{"num_hidden_layers": 11, "hidden_size": 160, "num_attention_heads": 5, "num_key_value_heads": 5, "head_dim": 32, "intermediate_size": 640, "vocab_size": 2048, "hidden_act": "tanh_gelu", "norm": "layernorm", "norm_place": "pre", "norm_eps": 1e-06, "positions": "learned", "qk_norm": false, "attn_scale": 0.177, "bias": "all", "tie_word_embeddings": true, "parallel_block": false, "init": "uniform", "init_std_qkv": 0.0395, "init_std_o": 0.0, "init_std_up": 0.0395, "init_std_down": 0.0, "optimizer": "soap_variant", "learning_rate": 0.00443, "beta1": 0.95, "beta2": 0.95, "weight_decay": 0.07, "lr_head": 0.00562, "max_grad_norm": 1.0, "warmup_steps": 200, "schedule": "wsd", "decay_fraction": 0.853, "decay_shape": "linear", "final_lr_fraction": 0.0, "batch_tokens": [16384, 32768, 49152], "max_seq_len": 512, "doc_mask": true, "train_tokens": 108900000, "max_steps": 3424, "dataset": "wikipedia_en"}
Each number is 500 + 40 x the weight over its row's rms, rounded and kept within 0 to 999. Layers, rows and columns count from 0. Numbers have three digits each. The size before them is the row's rms in percent of the matrix's.

# o: layer 3 attention output (transposed), 160x160, rms 0.161, rows 60-65, columns 80-159
# v: layer 3 attention value, 160x160, rms 0.216, rows 61-66, columns 80-159
# q: layer 3 attention query, 160x160, rms 0.168, rows 64-95, columns 80-159
# k: layer 3 attention key, 160x160, rms 0.167, rows 64-95, columns 80-159
o60 074:494526518445577535538476485522545544565474479492494476493414484561476529447403501529524528471486485568523450515510466541500463541550530535426519589456526512435492563575494502471481523495539574530492534494468493474519554443529535482454483457
v61 079:483588512507461487501495537386482501487533494419523530542479493514558496489527475447467519514529483479563453502471614436474504572515494504474467465442516501536471481572502513545480544533539512523446483459570460506513466485475473571464551477
o61 081:473413500557512413528488509511497468467458427496500496548515590475482490524520569497509524479492425483474548463490512489526481506471515505462491484508454536422566516457540459432512484532485486491527465524492494535463526469482509430497535496
v62 070:516453547494468595501503513462505547539491487438463506549477478450562487512483473545494592551476501456502506542523464522531584509448513495575464547517448580491490539533476549476484526487481501464467521545525491564527541492536600496457516487
o62 065:588512453466500453567509501535479585432473514536519535488521578459446513506517456525372393401438481481492511507551492469496478479536563518468519542439547503515600458460525464438523474487488522532527497492476529514537460526489490502492498509
v63 077:455492449529512516532453542546493511539437470470508507507510475556482431496393529459430484512514533490615441524555467517491496486553543551480475557513547484565547511548531532524497519388478454486510459498482474559472512524536492476549538555
o63 069:519524488446484512447515505538500506502516442546536531570551489508493460447469479521479518528505467568473592491449564461512524467432488500495569504479543588480498468567485547481521540605540488455474533531569492486444507554458525560459553492
q64 091:512486488524435451485540555450471519454433503509511508547450474497524544507521550417461572472495465510476474545504508594500531557464520515554529525473481511501494520462526531609501450514488584433483488476509478444486488511544513453492464526
k64 099:502435497477577526495501457484558520491504462583486552449561534491485425475477484464522465460530514444468534498405504482514465520578457531491588502490458446447496490459574506497506588415503484462509503477478396511573500496493520500497515489
q65 117:560467506539532454536537498408534485451511475501522484525437526473563444527501571503514513482486538519446476464574511540494543529480519511537587499496488511532485499462489467502556551578590521526446530500516472473544503426552453479532534462
k65 111:484417535541547557503423470516468513542516523556496566439503444482508471500426489447475460496515484468474526521475475552466429475502461512562571512498431482522491484533583462487559596444464511451545544486520421465543509489507480526532507510
q66 110:480514462538533528502427473470474515547529459574453499460475532540542469467498475608480536522533486537559465445528578490532491459539482497512439488477490511437457478534475499493493524489525454562555485490528467501517476524584546435467425535
k66 107:497504520534437493465598536528462479515448504401503525538487497536487541479499449529511522450503455582519517460522524453496537456392487466485452475506584532498484490500490496490515478540453495501491459590471593529466541490490539472531540457
q67 114:443505531439468499448506507518417582575467518507498481425487519519517459507526503506460499514455478453522454554552584513532505495509452536443510546498549506485526467534514516458455488462552471561530499582508465526505579526521550484509492487
k67 101:497543477537453443501576518509468478497493494470490423571480479454497533487488488476471552465504465587538489483528540473457542533415528402490436540515556544529456499495447491482540447518482454525459469543549634474419525481538505462479508434
q68 087:499448489476408532439552476502516469466491523467572540424507457439531531532592463468503565495427443405538478511556474517521523601481493566532515456462487520497473492459462498527504450550502482448494512490505519493448491502507545513562476529
k68 098:468601482469507454535511509483513488502463563488433391549493511423512487531513486502494552551454534557532499514475577467482521533496461478489523555537533506530502515487414506539442460514518512534441434516463549527499496467465514481472493434
q69 088:445492473527505555419506487478507463511485463491599470421492459393536438495595477541510448479502478498547452568520535498546508478501518505487470528488549476493529448510491498411524459444528495550529580505478507537453512549513495511421598546
k69 089:484522532525416476525584546528463475484461503412505480562474531525494568507457466505506537511444439622495535473566533452510580482402481456536462522519557563515489484507467512492497451536461511485478448549489655560478522478514535472475478481
q70 101:505503515537511469549431500428583493510485511468467580486467467506495455544506502514475547501461489494439482489560523470495523500449508480519506546436513483521449490491493473507533505567538418535523607483552468570535493448549514509562499481
k70 104:488494529564502595461484495522455502563514474479467539475458499526519488488520474533553405479485474595483483472468489501513473417469483483555506456561470535487482484541552504530541555490478550460526466552509484518489510535516541528504488520
q71 115:484437548521459470417507526565537490565497491480498502475524521524476514581515453448546458444561557514537497545515431493461535543502542472507505577431556424476494487507492483505465507382484467526451491501449513511574536541482552535400530569
k71 118:541589428455482446503485511471480502486542565527474422514535508449499470476515530536483558551480519444566504514517534510514500567544487473434503514533491528501526525509444524485432480524508521508482498470492482511457441501465429483533491488
q72 100:439427465523542524502460467521521461466437432527505515526572485483447484537580525432519536416572454541505506484513488538497510508502513512483433518531492469469481468583479516566492495462432497535491496383439511478487525468451453451478520464
k72 105:445399492481531518474500526526506507535498438471516629497504476514467513424450485475544530466522451476451538428476500452578508436559467539530506425454444525421510466451550527467536590541472543495510471478497469534555547462506584488521476571
q73 085:481517573433515570476502474502582447593519489412485479454501508488520499558521506543524573468363541489519496483480493529518526469518477485528504437460481504538534542379490478466501484458534550428527544505479431478489508478492418548496529535
k73 091:480564518557406474490513513508476504493496519438497483524458489513531534521482446538542519519482489595532497470550511460506549479417487492570484519516566506512479507552451480499502443544484494478453439566510611531445529487503555503472484500
q74 096:466608470472501506557457463541481532472444514574460533530488463526503439458513572532472451503486491506507519502438486482431495477503515458510476465510505599468536537498506519467473495447531494470520470517448456498523489501491519513512571553
k74 114:532429537552505582482478494514502503508554468504574537444500548577500555483472486539505478491526473500447472511460483498505469417486508573579480478493492422453483487507548478448566550472514492466536582528540480507509492531492508551505518529
q75 090:545586451519465498446471479570446486477469408477537480528578423440502483489470478502561431534473570533532516443577540450498520526561480483497411515497545479420524417496498495429517484506473451559595480531483491511482503540512524512481481484
k75 099:495553485484436464523570514485464486509475544443491453536473523505478538499488502541467573494492491541508544513571508448510543564446495443415474530494584567570495513563427548507428434566451514545437493480474637508498504487502493447464485467
q76 124:456511480458454483468519490509459479521440468519518500487506417511500484452555549507529425495495491532514548444561522512546616519557520496531474536457501499458482410540504539537548537476479476600515557527560545535536532491542460512509482485
k76 110:482550499510483448494531534506520489504492540483456440542466501490515512521506456537480559491467541526534494494575508472494479514434477407405474556536557532574483492519435531449474464524445485508481458467502583485494517486491530431499459491
q77 113:501523441500444530499535455475461413528440488552541554571519512523454602507521485502497527521512506591530566502501542543534476494484587518579493519456487526468488508507494485562525488562384457545522475504574471517490471454483461493533441497
k77 122:527589480491494416500547511484497503460488564468455439537495494463502511509502518529468569512470541469540503517552504477483518562500480428392457540488585504553485503503439540499444433554490507524463467482454551480491479536491480448475491455
q78 100:535485517502471490559532495511441510519461483469477476543504501431546492504514538486444509523533464416528498499485470462528506514541498491511497446429480489441515509435469477519479476441507477454493433518481547423433504499550545465526552479
k78 110:471454497492498509466461501480535499573483477441502531445490510522409509464530426516557525470524431524491517456478580436542530458489459577530559450504523541498482452471521567541476519577503511455477489564511530566558540434457569501506487496
q79 105:499466456499529514506527469479468487527507464521521485514490529495621489463592492566512527524512497490444453457590617531494505481501494470528490563489470504476496432633503496452521540485526446535498497477505529510483487498530466470489509529
k79 097:473474542570430462494551526588465469523446514460546537553485493501480524505446438482500511461517463599503547499563469485525499490431483490497492500489552564540465485496515503429491513494441503482512474566525604475522566467499581458527515453
q80 103:453534528486503551486500545533465485515490479470509485453474510432470461491550501487538445470483443497484495559494489534483488432504480498428494522511514478510571457546503498452517464368522606522542506459514529499492584523490474552430619534
k80 091:507385545500514527460498485498531541527525442534528574436555531522518477500509491443545459457592549469476462473470487486514509481549525515591574517499450480433452484461561449478552578456510477435515512510519423506489513487480551523506444552
q81 115:529537453486485548448569492527422488538508473491466543444478523442503442459522429492438495537479503455450440545515560499453492458506477483433472554509531537514582508541503483458485540548473522587543571481519433521532522533534518458494551513
k81 105:468564522483525496526520452507468486473510565527453453514531516493501507482457574515496523486535526534470535539585489445520478569442527428462568596527516506546413519556477442530509543528524455517459517549490614478462410564466451495460466470
q82 114:492535445508476529473403497593502454503485555572452509507495479540512507473509452566466449555544490543479511489516494509506491456531568488522433513490483500528528503572469478466528464564423400515549507488492502524479479521478470528509439515
k82 099:516596499505443518558557530509457482458491557447509476539473522542525549542494514563486523526467533499508463532548498481463512557430475470439436458488543500532526542495453491527393389573481534533479466491477561511473496510506522457479466481
q83 097:524516527463506514531521528479478439554438472488558416511521465515564500476422499539584482494499501511544473495545532446478483536543488475496486429446529564371553456469460469465520465484507494494560498475465479473460449467499554508514588526
k83 091:453541484524406474470532554504460468492485497402463479554502497495432537511553479515494549488446506542546531490554499456512543507388483502463419531522570495552488501545478517500421415548445522490438468546473629530472532502494497448470417495
q84 076:487481514488522469578508526525403562466495545471477538547462496490465524476506534482543482501497428399537557555518482462483459457540460488448497551529534511499499523527509464562507478429477561527517496482555558472552592541400571532516500474
k84 091:506458500467564556485458471481548519523535486580505525446512481493499430502531528463494454484551532419472467530425482542503456493597565552520551486476400439443503490474554482476536588433570478470542553472525369464494481495508480524524516555
q85 094:473550470494511538456494453566466523537477498480452538488530506566554517424531526567490475554485588502491499406475588477419505457583501508497513457435477493504494541512518517509476465501530485507525422488498531443494479539509457461451477463
k85 091:528555495517417440505564503493485464486499552469512460531486479494501543513472435542523542492464426533538538508571502453518564542419503461480451527518579533549488535508413498477438427553473493526483504544502611511473524485463554460515476454
q86 111:499510511524526500510511506543530564414549539451579507493454487434578489482480578429478487493529454502464476554511442545495495558464396524496491442538472503557558470453512478516528501458508542411423522525484543479494457529539426524479581489
k86 103:512418518468546518530441464451533485543499488572512528445534532488490449516476488507508440526513550469443520532439493500508444484544519539563618523491429467524510492495547499514526605444532489471513550464545365477546510476501497538499501524
q87 112:507564502470505520513523502485523354512544494529448565488453440519443536465487517541579458539507518521537474536570452473486527477480594458549437510413482520453482528509494504567537504491501467472521454401477557512527545461470506533559555502
k87 100:502521474500500527454478490525523553512521529480470482454533510494484509526554561504536534497469527463470501493441499500509500576501470504503479546555519465535493554507501437457413523472489517539522501531478443547477422547473507513478469520
q88 102:489455513520536480544498558444508551472582512430578517528489525512495516548511564488543498463459461537497491490492444570518492505485541446515560464530475539584516549498483477498469559464525499464426511492432532497502535477444500564534569494
k88 102:508455547524502537487427425522533487521497465557530486456539505493509495531466524460458466545522503490487460517457497542449449435520521552584560457482423428433474490502554472447562544438532547483579522490532391488503527496546450555534534561
q89 098:482470486525508462480504526484508496494493390487497496501591581519459451488530490534529543412497526492520550474509487557519564437506541465475622560528539550513486488551518499413446631433481529512425535539486454533561531481486545558496516557
k89 099:500436510529580490469457454534474519503558481561508526460486491495525452465524517442466445500595525476516503487490522540497430444506471523539470460507415484462488468457575486483581541433524534461537551459508405460514532507514440520521508569
q90 092:463426480537495515426478519496482441485479471450593521437513513461529497494519460488622474493514492545541460444586514513501513548573514478517493521483516475473468428525451463470540570503471493569480514482501518484506486454491539538449505509
k90 093:489551476493438406493553490489450481504452534449458459577497498467483499524480503512474531513475489577543553485572537462482527540450455445432525531517544542549522492544453539493433463515450521501450431482484577529496528465501493407502478450
q91 103:516451587481464476440478529510516547529511538491489477479538521535478452608425445463539514523572494532501493472496544498579511494533448557509525491489545437471489488451453555485520500491472533455477438610521509438452465525502521444501378534
k91 098:483555422504442444503564529463494488453439462426459454545497486500451525483511492522479550480449472554528501459540533476472536568473469426423496472473573559509528509493424560542449407531474465505462438508482602531488560465478538449472484447
q92 093:505514442533459490521452447488494492496548572507383552515459506472460551511534550456430476500490481489495512534481451445440501537487458502476421503528456500555457533504530499570491456559447453558511509436560603543567551534444506519535485433
k92 104:534512515428580541512443486466518539512540537589511472475496503485531442515499547517494486533528538413468476540470484541500485507611561506490544521484432474495497496518492484491504569497570491557515532449496400448506394501525436522509526482
q93 101:528482491511527537483511478543515579457513539486485517495478513501554540454530477419520509574483547463463479552477532505522432493444435512484486560583510511500448535582527449477450396439505511566496546431461498513532475585460489399532464429
k93 096:499475509434519565532514483453518521519504499573548564468520492503478466485466557493511444469523438484432459533456456559512488489571591526558586503501454502461514467488530497515496606451567503524563546497545451464495421530518541538485549543
q94 102:450447511478575480538504525486501523557451522519493482490478533555493496496493453566527460514537463496497485463466583459541522482510521488501502556440476518438472407601491452455531558417425532530463471532511547494486479490520562483491488494
k94 118:498481502516461493458503501530453459530454467448511510525477503523489541512544428509489493460492433622509473427545521501526481475477468521497466444494549471504535493444533549473521508499483474441535459562509569523488609470509555482516499489
q95 095:526466583454485487478488511507505510609531494473427452463455537516521479493474506528578511485537523502486498393549533459552491466605466535501533437474542465444539484475459444515566490529490462500509450561547531436490485462445570509518482445
k95 098:459551460532403429457539529486461497497479520422463456518509478444469488506520438507483528484463515513556523488554492486481519570444468434433457519452553537552478496528418531492423442528469525493451448482476575518435532477520509457518440486
v64 099:430546448463469468564532497455529508518545525405574547507512526526490510451521597529509474496511492529540537567443483448508519492500450491479477498507501565447492527487552461530521510507503512481457413477502530446499473565437544465454472511
o64 101:542491481494532479534490511553470539530467526558470474477443516490487571480481403516460540487476467532440471493569524523451523508445489512494455544515544420465523542487547497511498523463503484516476535468510500471524501455520491437527489467
v65 109:617451499567528511530482480504501515442464503557559540473443572523462490464511516573472575542524554520492532435487504624558432425474479484537434506543488501459533501464506513514528474521451506521472548484495529513474478472484449503524486457
o65 118:463562478496537488447563526497486508486514470505509506500524470503443532412541459449515525432486413550484512549479421366432496483521526534523443492454526476469460451471380474563499514506504503491525478518512514481549467497437550512552511482
v66 094:535493522438535505528490496440572456517464528471419490498547538534528474463546467483524475532473519435533455506451458492458458574491469468466495532448539470492526522545476529541449514489476524447563475471507471440534485522562545431489484512